From a checkpoint of a small transformer trained on Wikipedia: normalized queries and keys, 166M tokens.
Each number is 500 + 40 x the weight over its row's rms, rounded and kept within 0 to 999. Layers, rows and columns count from 0. Numbers have three digits each. The size before them is the row's rms in percent of the matrix's.

# layer 11 MLP down, 160x640, rms 0.23, rows 123-157, columns 400-479
098:488510493470450476446400525511528550532496515527516525495520556540578497517580471478462548495529477460511497520489514524431465571519513482591473458566519468549532519559495455477490493472522544498428510550497550511493516522541544525461473482
099:483404492475491462511517462472550506582537465537456415442500603499536491486586425462527431498477500527504545535472498524534565460498536467532487483559490452509391466568506504477509476525562459507405506511517504513442474574393558476485489490
101:565458527564545391539526563498517438500567481477490579462497460527496525487477545505479512513526388524500429494489557511545485462468486521519442587473495442499483524540506517518437520541477544481468482459518556497532509543504513435513448470
099:524497523581493447453532478557457476558517570533490500539498465505453479469544483563503522483410497505504531501435456425517516520494543514405466472506478495585570571510495464531514489434569469554517511561457517557510468542522461417483515417
103:453483514538487566417425579462442514532511471454514494608496433576520574533526513505556525539494504433490498490515517477441455515456476493520528491467426468459542457523498644503443510413602421470520468520459438455526446523462499522487520472
096:507529526497454470507494499445524569515560536574447464474505521512515537463543424467465511504554468485510488462460525467544590522544567575448464554453457542543559467469487537572492475539486463460437439547538549498560514511585548496478513497
096:503456457509478540548460513411519545397553521458488539519479429532442422467543448478470528429407492559512539470487536546458481540493505493562454508451485482514546571520495495495443443473506579513520491492480421504466527514569576500494539537
099:453528574454514463525456456464510513531521455488453489507516534423469412475531453462495493492542428550502592498497539486550562551434479454538516500489474538479489477399506527421463575486511520471465527511480451513533540532487590448470542548
100:462499491435532507530494518492566464501542530511512485480503460393461495457561465484471477499469392467499569455488520427410479455449415537494475530481514531525502453480486501461458533484569493493492440520459518468489426527537530542480499522
098:550505487452502495420470548470475540478442400568498495496510487464475543489535492501504432445467503611500397445517515485543563530434450479533503561532484520473484451488492485466540467462442546497493498453539543492509516513521451458591579447
102:531503553451481425548538556450498525456508512513488490554500487543499508446528481550546451401616472557490586474483452446437557505495508563474473543484493489529551506433494585451529524579508444449587543497477464473505463503446436497474500513
101:485470420444538479515541514460426482521482515498511498521494561471468485457500517535543480497442480507491499505499553510477525484437530475474486532490462531521450440483507393510488497456519447492489493426533511501565568519522469482506517509
099:494548402530481537491530491515496423482527562492572526467489462515511499469581498540458476518463557481501497582516433490438494449548532584585472449513517511529488460488518544429505541495460546497530537478515483505508526520495456497578509531
097:520444479493497549497480478417540505501493457527487467472505494495583487526544497532440477433540527526502455501460519475605515403471485516463476560523495481492474577434502515534478492420487480511544462524528519477553411537442474568499478534
096:534551538604541521451512478448496538517571494444501542488514523485513507459537488516463517445456466477504510498506470471502520503553518498513570439543485437445521598514492510445448533499510539463483479504502471460490518506488463491478555622
099:556430494444496434532448501446415469476537523410494467481497497559523488466539471428526582525469433505500578525520475479403553524512445508519522487446503500472520564491491495539464506544528469475581482545452497503548468475506461493475478503
094:480436458526455492503396509489530522455504487505476508473501490470554484449432477509522528470541442484497482508401491479468560492477509544513497511543497465456467510507509500444493603538494477551518566493447519468467464461465584492487506518
096:503542521554446491516431465507510454495487562542518443439483468570513426498471444446534488486558557475505476521550526481450526501557547457421550548505446518542588407546488499561442455537504463516515474445555489495530489523489613463507435447
097:536533508421562537528560474500508490461476520502464480480504507462516489507529482539435516486564470477494558505520510527411551607461438453466489561514480528538541379508497525477480478517495569469473479540485463472503514462454439534524509481
092:431488500486497458526476541479513520558433523517450530447521442523549563509569512473497473562523598528499499431520440458482506586478500467537524500499515504497510472531490486441463453534514558497530522486618472455540493512463456485449503554
096:571485484422509534415520544527498488521501587490495453475495462578512527515512505461519578486445570488503489546543574518470571558530471478505476453464499496488399542540513532579490517465492491430466432516477495508499528530521445530524469517
100:481499463538574500515541490514576498469478522490529540463499470515556525514501449534468490480425479507494527559457489455487465448517448529569583499492543524581519570545500520460559561508540573468530530514508508507412488476546455498579483510
099:470534542551474516513566479452504497541481520501479475471503475595534536384521454476518533455512560493500501481460501448433460538518521467524530454561526511573577532432496477526490508564509467523456553500409563536434489482523559512508483511
097:524499484501478514434490419531469521485435493559580465520499455473534502484522572473465494462471564517496545544462482485507420566613503519443530524585471539490528456478489545469455483519435441495499531462543509485525483536451499473508534503
095:503478523391489637548473493462565490455556533505523484457501458498473503520535517491476537476546460583506453555594482440470514488517526503426486508500569522462467491496498521491525491525457437499467515419452521500461513515521452533489515490
098:528522485476506496509497514441456439586515528483462499446499473498558473590491513481486507528428477549489478498574557541569546456518534535513510499498500446479541525505500456453481495520458552455490561511522513441617506492581525458502505515
096:492504483497484559559572514554448506535464562490504531526511465507435440518509477470472482480469563482494482551482432506530429491533481496517570475483542507539497517566522526527483390558527501498444489558473453529502485499514343478494522452
101:538486475550553475514457469521473454511531524510453403511494503458423536449551492476461542568499506466487445447516460553541455546477453564469457490529529550540539414474506458483566462445452510580554505548455519446542450562470522476529469474
102:531575488507532496476502558587496437509507450510481481465516533543484463514474479522470533481575426476499552492516531582579570516488526473537521522463476536512502518495500582526473471495468395474385502510495448464486500507547533488495509439
097:536474461512513488470508458500508458574548482452472537506485495558426437461517510459513476490448472503502505507509492518548496480509533497454576529552529469512555512517514504534430482554550550538494528540515407501514490434441458473462504417
100:458575525496450526475422472505511430504434521500483514441482579526466437513448410456540444446515462494499484467571535455507613420494543447567531523565488496524449528487495484463525485524505475458503490504493549492457520469502459456472545502
098:483503454471460491522448478556534553431470473490459450575498582534465551558494535546469488449472522518506528494432526453511494531533482467534463510468445475527498540543505458450481474460508477471477497484486501482525498515476488479540530517
098:446492533469498550583465520481545445456504502555452539466499556423547447487522416570485490435482468571501521491448488444459520549466393464471496461465519401529412504593489490493449492504570476514493497504542476452534530489591519539447474536
095:509496519484538478576517566528527537427447477582527431527516503494442442482499469447502512542482498494514533520589521542525559460481472488506496483524503523510445536542515559518620538409470491519513538513550494495518474467467486549467480518
100:551455454522527438498474439469533505480567515462494498503512507505478572501480522434484497420497582503499499517523499558468516526491457502523488426499460521386491534496496478512495448511543478469485537493498524481472466518507460448445529457